{"num_hidden_layers": 8, "hidden_size": 256, "num_attention_heads": 2, "num_key_value_heads": 2, "head_dim": 128, "intermediate_size": 704, "vocab_size": 3132, "hidden_act": "swiglu", "norm": "rmsnorm", "norm_place": "pre", "norm_eps": 1e-05, "positions": "rope", "rope_theta": 500000.0, "rope_fraction": 1.0, "qk_norm": false, "attn_scale": 0.0884, "bias": "none", "tie_word_embeddings": false, "parallel_block": false, "init": "trunc", "init_std_qkv": 0.0251, "init_std_o": 0.00628, "init_std_up": 0.0251, "init_std_down": 0.00379, "optimizer": "laprop", "learning_rate": 0.00127, "lr_mult_qkv": 0.5, "beta1": 0.9, "beta2": 0.95, "lr_head": 0.00552, "warmup_steps": 210, "schedule": "wsd", "decay_fraction": 0.593, "decay_shape": "linear", "final_lr_fraction": 0.05, "batch_tokens": 65536, "max_seq_len": 2048, "doc_mask": true, "train_tokens": 396600000, "max_steps": 6052, "dataset": "wikipedia_en"}
Each number is 128 + 24 x the weight over its row's rms, rounded and kept within 0 to 255. Layers, rows and columns count from 0. Numbers have three digits each. The size before them is the row's rms in percent of the matrix's.

# k: layer 3 attention key, 256x256, rms 0.0273, rows 131-177, columns 128-191
# q: layer 3 attention query, 256x256, rms 0.0283, rows 132-177, columns 128-191
k131 083:152152123126094177158140100141165164122093133126118126119138134148130106117112122133084160149108118124147102104101140112159161143150064096109131140098098126125129141133164157140136117122126099
q132 080:126165116099116138127098125142114140116183160130125138134124137107108082120112118144104126171133137129156124099120113162098156087088159141141140155177114120127118158109097128090150068073127111
k132 083:137127104106158147096142117122119080092145165165102076151131135154146099160113175139129161121127140145128098133143146127101132123131081112084140117083100057127100108096133141128087111138133122
q133 070:148098156110128153132176127146156118154107120182138091103116132143135173125158127115140126119149136122147113140189126089140155175139106118126121111082150125152126123125151148136101141133085121
k133 083:109105157151136090162158152112110159160119094083148176120120112112099151121150086107136077108116115125122162117126141134156113131114173155121114149121155186098103157129146160092159143102164147
q134 094:132119169147108113108138147119126121130090091144138084081128107152150151140162115100136146082127137120110134157182164106132086118155105108135124116088165126133139119116171134140101154158108130
k134 099:110102175168131068147127139115114139173129081105175141124119119139166156126171120089144111153125096132116155133082137129114099122141165141125125116175150158093109127145134134123128137124141147
q135 065:134122097149124138111096079135095123093095143112108143147133131139175079129110161113125140101114157149142101149114133180101117068162149075159080155131125103148142113102106130155136122126121104
k135 081:113110092096155096097128134145152108099175167137093126146140119126142104140125127150119193143123151144138110107130113109133148138100088142129134123099131083157118078117121137154124103110114121
q136 087:126152111110139162150140079119100145115147169122105140143123096149115110121111139137134152135123130126147099136134119159119151134118138124172129147151107123129105143134144104151098122082125104
k136 083:127146112099107137090124120135130087088172176132069099147132122117111099143100124141123159128130161107157094142123118156123139120114097127117137119099092105171112094122125121112100137131108144
q137 106:116110107142108057116112142092106139101143112121133128150126124098121144142107090095128124153119130109134145097085151118099111067112132124138117123120109116104125140136091137125111105143148144
k137 086:111114192167137102125097116135105115108110145132149185106174133161163174113117161086118124134133098173134142117119150136149134149136109084130163135122160118093101147159136140168108170119112146
q138 086:114121120141113143163102133136092163105134131141125154181111107089131140125136129132147105144123126113121112094077130120118167159113143127130150153167091169108116160145084096131148120096185123
k138 095:155111103114156138124133095129124113117113147131106127156122172121099107079120143145145138077146114126157130137159162164149153141123096083095125115107120092150121129130163137128105118141113112
q139 099:125136139064135129138116167151150108168121107177134118112156135171126108099149153100157153115120121140127135123150135140145124171123102158065112165132114103137149107124148165114112124132128141
k139 108:116146117127132116136107152078133145101157152165151085161122128114101123157091109133110115139121141113104074106073100107082099154090166154138113126157101123126095097108115143137133095098112127
q140 093:096152112122105144153095128126087160114148126117141132193103118094103102130114108148110120130111133136127109124117142136117166133088149140149131127162094148118121157164107084145127080089138113
k140 080:155126152149149134139119108125095127151101136139116129132120133147121137089094105118121129120147126161156150153144145175126170094128111110098116106122124137104160155140147152109134172135124124
q141 110:125178124144110108159119102096124150111170136119114132155103119118108158103101111149119120146122134104139115099130121146121145135103145147130151112172131152134098122138125116121165138064168129
k141 108:123106149096114153110165128125100163104125117120098098098130152137113147113138112134123107104142161101151170141146113126146138103086134122121144120143133164163156129103156105126122151156106158
q142 087:089147137188122127135142148124132118135080127154163169157094124094124120136133104094149100144146128115131099102157144155119134085154152126104151149163102119096116142134106169160162103149140116
k142 079:127129167162133120153126147095115159143144125158169136102154136124138144150158131123140095139075093118103151108158156148116127118104133166079129139140095167115134184127113167122161136138177154
q143 100:130104144099135122114141154143141111138094126170133105088153130152137145141149156110136140090115130156130147149113149085140106122121102123098097158110162111147139109099110169116091100132098146
k143 098:123134143118138125127106098134164135125132184117134104168177142112110105120089144146100159135129154150136120148119127130136120148152117120134123108143134104151109108132135164180108109106110131
q144 093:134121102141131146151109113114080156103109102146129155154133132089194134115145104167090138150149120114130117147074124154114131133143148115150146122148095149103144156176095083151105116137106093
k144 111:138135110167131127162120156114118120147096126129131134097108141146165150124160132072151112111116096147105107099122176118121139115133151131111127146126123123082133171120079151110147174142123097
q145 101:143104126147139138087146139096142089144109135157134112067128123126166097142119139102154136129144128131108138132139135089111087132163124116135121142077129100141110112100135152110104169188087139
k145 107:114146117126152105125110133182166102158133115098127148140160137121146069127108140131113157133126087159143110131118111136114113138154110122125101134135145101127093090161117161137126095116070108
q146 085:141123087113157148101151112155122098126094141143116115125168145144134087110133136160123158132115163154114150179124100147127106104156094109146100105102140090136112109115151140114113149142111102
k146 068:138123118146118120079128122127142080116157140111074128167102126143122110159105153117130197149129159137109102150108130130124105128136110137156146111115169099128132089101150100121078138154093115
q147 081:141108115119109155146105144115131110121127163104133157163168111123123118153145126201124149122116165111086125078115105074145155166127157115167124159142141118120174145140109048134117109117130147
k147 098:128157127135126126136143129142156135152097116161153161141079095117181111127158093111124119138117115137142129140165151108112088130118122111150134136133117105103124154179119106101160128102155100
q148 084:158124108132172129110112131131123107118100141124096148151147151154108098132111129109150122112146130110172139141144108145136089086183084135107095115056158125127090093124142152142146152130155126
k148 073:119121138154111110112160121086113117106132171141058122122125137127090148169126141120137174143153153115097142153084116162148122118147129165171148093135168143153139124104152091126091150175114164
q149 087:128087132137160138099148145144138120115112167155141110145164152129150115148141139128150108118141152135098134159130126064106108106160136158114102208115115103127164131118113148108117134156097151
k149 087:171149144156149100113127124169101143138112121133137129151119127127152084133105128142115115167091083183159141123122118129126104155153097122092118139118149167109135130174119142124142120137166125
q150 091:120105161167119107143163144113177135127147110118133157087100140092119125153152102098137090142138118096113113093139148109152133116129175131127138138153138137107138155106091127129147143143134180
k150 056:145110145091171139148096135188127150130098090124176124061148125126139103078129147173119097167124072106163118082146125134114123129119111109111085178102140135127114113144115149120151087133131128
q151 077:136133081123148167125134145132090083117095120125128130137152124149137114121126127148110150117160151157126171182147131129112163116145108142132121130092143124112123122112124096071130120130111101
k151 064:137119112130095109121138129111133115098153169127060176135091110152139142144113134111137170135165174121121131127114146146143102122143131157199111084107182139164147131114150086117114132152127121
q152 083:120097136120185115126137090147153144093141122107109156161100124120112169111127143105155123135129133121157138119124124146126163146127118153143147095136126100078131153130155096193149107125171164
k152 128:127104144110162114168129121126117127146131104148181136131137093124123132122169089101125064120127125120103162128146141137118124119112155114132120135116141164102106148111132098134167141140184169
q153 097:142137165126119114142165109138146179137143149095123125141134117129095204127117104136105131152093140113130132132140103109098142108141118111152129155145171109147102120097137123129153115152140163
k153 118:110140178118137083131155127134072137133107103117173158159104120114143128148173124146137084166118140131139140134147134104124135142140123129127131120145128135106102150133122112158165123153161143
q154 089:121116154085145112153145109167150134130110116107101115126150126128116140107184119132162122140140107157124115141181136157128119084114113105167147077131102133068131138147132120177104102121153148
k154 113:125139127122133146184135119126120114133130126140191133134108096113151126138148123114132095141119118118114113109179163149133114110132148128132174180105120108096101167095087155131125129104154101
q155 097:136122127133130132113121153140141093115133150143060129157136156123109127126086132125121166115144153112151161124138132106105106133106101140105107137094101078131108100114142090116111135164090106
k155 056:103118111124075107122144143119082165163134134116127150130131104137147157171165149111115111131156135122096147132139142126131096089158159100146170146125160106085158152150165092168106161142101155
q156 094:115113175109106106114150139124100128125128088104147110103168144108162128117125142118142139125142148157097121117097119113142151135131137163159114142111105129149141121119156114142087075087104143
k156 101:125109118117115192139168112132157149202099117150125130141119114132145116121134081135109125155118125149115123141154130127149113116140107116110137150146121126092109154137126178109128143110117121
q157 093:121083130114099107111121169110130104149160110160131153100103152123125104135109129071130118097135119114161127096101138089139120142113115131059100188124121163127142130121102120100125178132159168
k157 096:114106099165162141143122125122176149139089154157073109150181142140114108085100115115099151109135108120134092154103136185085103148159124097154156123127141149139139066170149103146079102088104140
q158 084:140117069117146128108157148116149110111085154112117096104166119161132103117107159105128155109142124132126152132124116128134118147137123123124128128100143093173120098102166120108109149159098121
k158 056:090130108129094127153133134098160121127134147099124124155108095128108135172155098107111145138132154121087118155121161155136124123146125157197157107090130150132144102137142100112120121123096134
q159 104:120116156111128134183109151176119164142132067129161133127130108102112138129158114145127084140106110116129127113102135099130132100109140140112143170153129147113121168137129149129144094099169174
k159 052:156146109133128163117135119165112104122117145128156106144133171108120126089099174147144136158139104117199142129147141137134138147123076073074079148128118082135096108123129189133123135138147131
q160 068:139115163137143126120134147098138116140100105156122133119087116145109106163139101118154128127131113132153132079174151151102123123126155140127114091146102143129134143158132144144118150171110121
k160 269:140136113125127130086124109115130078080151163131051116133142150144114118149078147146135195124142159113144126142105090129114138147121113132126111118105123086164119081107166108119110150148094119
q161 091:153097140073118153129105128136138089154088141146100126092130121153134126164153126122138123108125145135109153140170126129133100137122104101144136152123131121156159136128117119116121092141084147
k161 087:098109111163117114148176103172122172144088120116158113123109151121142094136103147124148132144139105121081095130127160096131123129124151120167152110097109128121140151168118188151115099111137084
q162 086:124121136057154087111147109116161140109089113161126100131141188096124102103116133107150127148124122149125150121206159117103126090122112122098128119099068084061129143128161109118139152131135161
k162 107:130110106113163106122096110105153076112126140153061107150171149157148119151082134093131181121114138148129122140095117137132088130149115162124088120127135092131127126134174111148078104134092112
q163 099:137106082125116144104125104163142123090105144131109091153131112135144112130112149143121138093146114122111109160118092063139097176169148125121090162114146123168128103149122141129151146167089116
k163 077:157166168152122112145132151149131142120094135103176165086092108123120119173178143131152079164158127148109127097134105129119134130127164132107124104134163141130153122133108126116144139132151129
q164 105:131140153116135126132110134118189124152195134172126126166090156124078182153123126111088114085123107125098108103081133134140115186101118142093131142194140138142135134135124123110146169135128167
k164 104:119131110091113133104151138139147175141095163149076098143118120125106168101116121135143150096147206099136088138094094126134143158150128113156120156108117111145147067120167103129143095127085121
q165 098:126138135154095094109158131095155137096143116132118105138106141131159132164090092167158119183104090133146143102147114121113126134134150107113088133133110144081101124143121141123139175126127094
k165 096:114122179140113106118118118119103095131119095086134123122171133152126152155154165132148126170181115108122105135102137137090103141147122128083156102127146124159157144116163106154057130150126108
q166 095:123078126133089148140150144110200156110119132119138088158142128112136143124107133105145121132111148138184106114154105104121094116116145122104141155146135110129142141146138122120144124098148157
k166 099:151146124137153105093116106111144099077146134134148139170143156140132096139127128115129153145135109128142105154129130087118115093109126096189146090109138110187144108098151077136128142109153138
q167 093:136170095131138091132155118113148127153134137118097168098068124123090157132127079098158144111117150110134120161135141139108106047139129079123118080101136089138120113163127139139133153138157112
k167 092:126123146131112141134105119141105166097121134083197144134136112108117125089138116122122105100103108132105134105125166169128164115108148147141169131140123140140137171120082108163148089143139151
q168 102:095117124203121121129156144122147122138109110110114161086110116118161090150104090135141131161106121104128116146147143154152128077128153106172089082123156181147124117123112124117129139127106108
k168 104:145133122146121130131100117146133122094178139117150150085139128145133142095147093110138135172132102099138134109146122083129159138128102119142163135128129127172098105098123130147135131083091137
q169 090:107085164120145131126146095114110072107095100158144111103130140138136119112160163084131111113096158126157149160122149140120112106141106118073137135095158133118115127116150151090138123142162157
k169 084:122104124135169088125138099135143084143101121123063112158129181131099127136100107131135174142071100131133122165080138130113096218129107122129080102115137127150091107109150145118119148167106125
q170 097:151133144146104161170159129149143120160154163149116108206154134134164160129112134174103118126135130153171158155125111104133143120125118114139125140111121131165151123145142139112119098127099151
k170 096:131150144147118141101137150135066155135130117118134136152108126121118155145158103129131118136108167107128119138152145099109126125112152102131142150156136131121144159099157118123143152123126145
q171 091:133116122089137137134129070130105144120132123128131139154119108132086142147158125150095140138133116115158104099125106140111179169098146154130137165126123126107127137126155120161136121087169118
k171 090:112130101050148125089113125128097080114150131145079108138112108103106088139122170145132143071122142125169138107138105119117100085129146105134122152128130155150117141142151113070145165134167147
q172 089:117111104066173107097130126127148113126094141171143134111133141121139085113120161147106134144125111131114168133099119088187124160116139131095127129106115121137153125144103105133098111161097138
k172 092:171168137189144109153105139127150146166053091135126136122130151121192111137151098102123116117140112138096144123133098158129132116155157138090126122119132122120164160196120121111074106086079118
q173 098:094095145147150077111146136088085117092103105132152137133137160128187136141108126103164119109168119132087131172102126122137109149151127132113128105071135132150107099124128144134119113174129121
k173 094:179120155163105152138158080106124140149137109116084138111130142130102111151131112144116133160155117148108144141106105143130145130136103097090147114145124143112126129117141183106135137179105094
q174 091:119124115091126120145097152105109101127126128124116142115145123097174145141153142151125135164156128144089127115122115113149130181165116147158101126132134151160164134103096095128115108148108083
k174 081:104117128126126186150126135132153154207125108135120197121074089113161118124147104130126069114109110115121115136123167109157135124132137123146121130118157186144149136150104109112161119104144135
q175 096:113144165175122123130141131079113116111147136111122129095126118128130144153119092143117102157137143123095116114136109142095164111111181143184147102168137135105123142102132090129144113113125120
k175 097:082125099086123168133173172131131073138211140133095149127131059140101125118155130121144126133127166090172108105185150108120123122117105108163140128146126125161138113106144086120136157108142130
q176 090:105145129155111128123160137119146132153150123139102087133110135140098116171097162098126141108101112175153135135168120138100106127170110133083108140123136117155109102102134122137122099143153145
k176 083:083124150118100125158118135120116142151113090117174117156184123127107147158120133127123101141107109137090111136129160132152145120143107133135153107134147115150149130137137145169118090095169150
q177 101:143145137183143113115134085117148123118140095137130126098137138126158091099138081122111115121140130125154128135091125140120144119120149146128151127089182141132072123129123147098145176131128123
k177 101:110104086078098093116172117146122139102127130096116122129176167116085148075153109145142136145126123079106138147128068123165105140112114130146106133134163137118108106111147110119146167150138120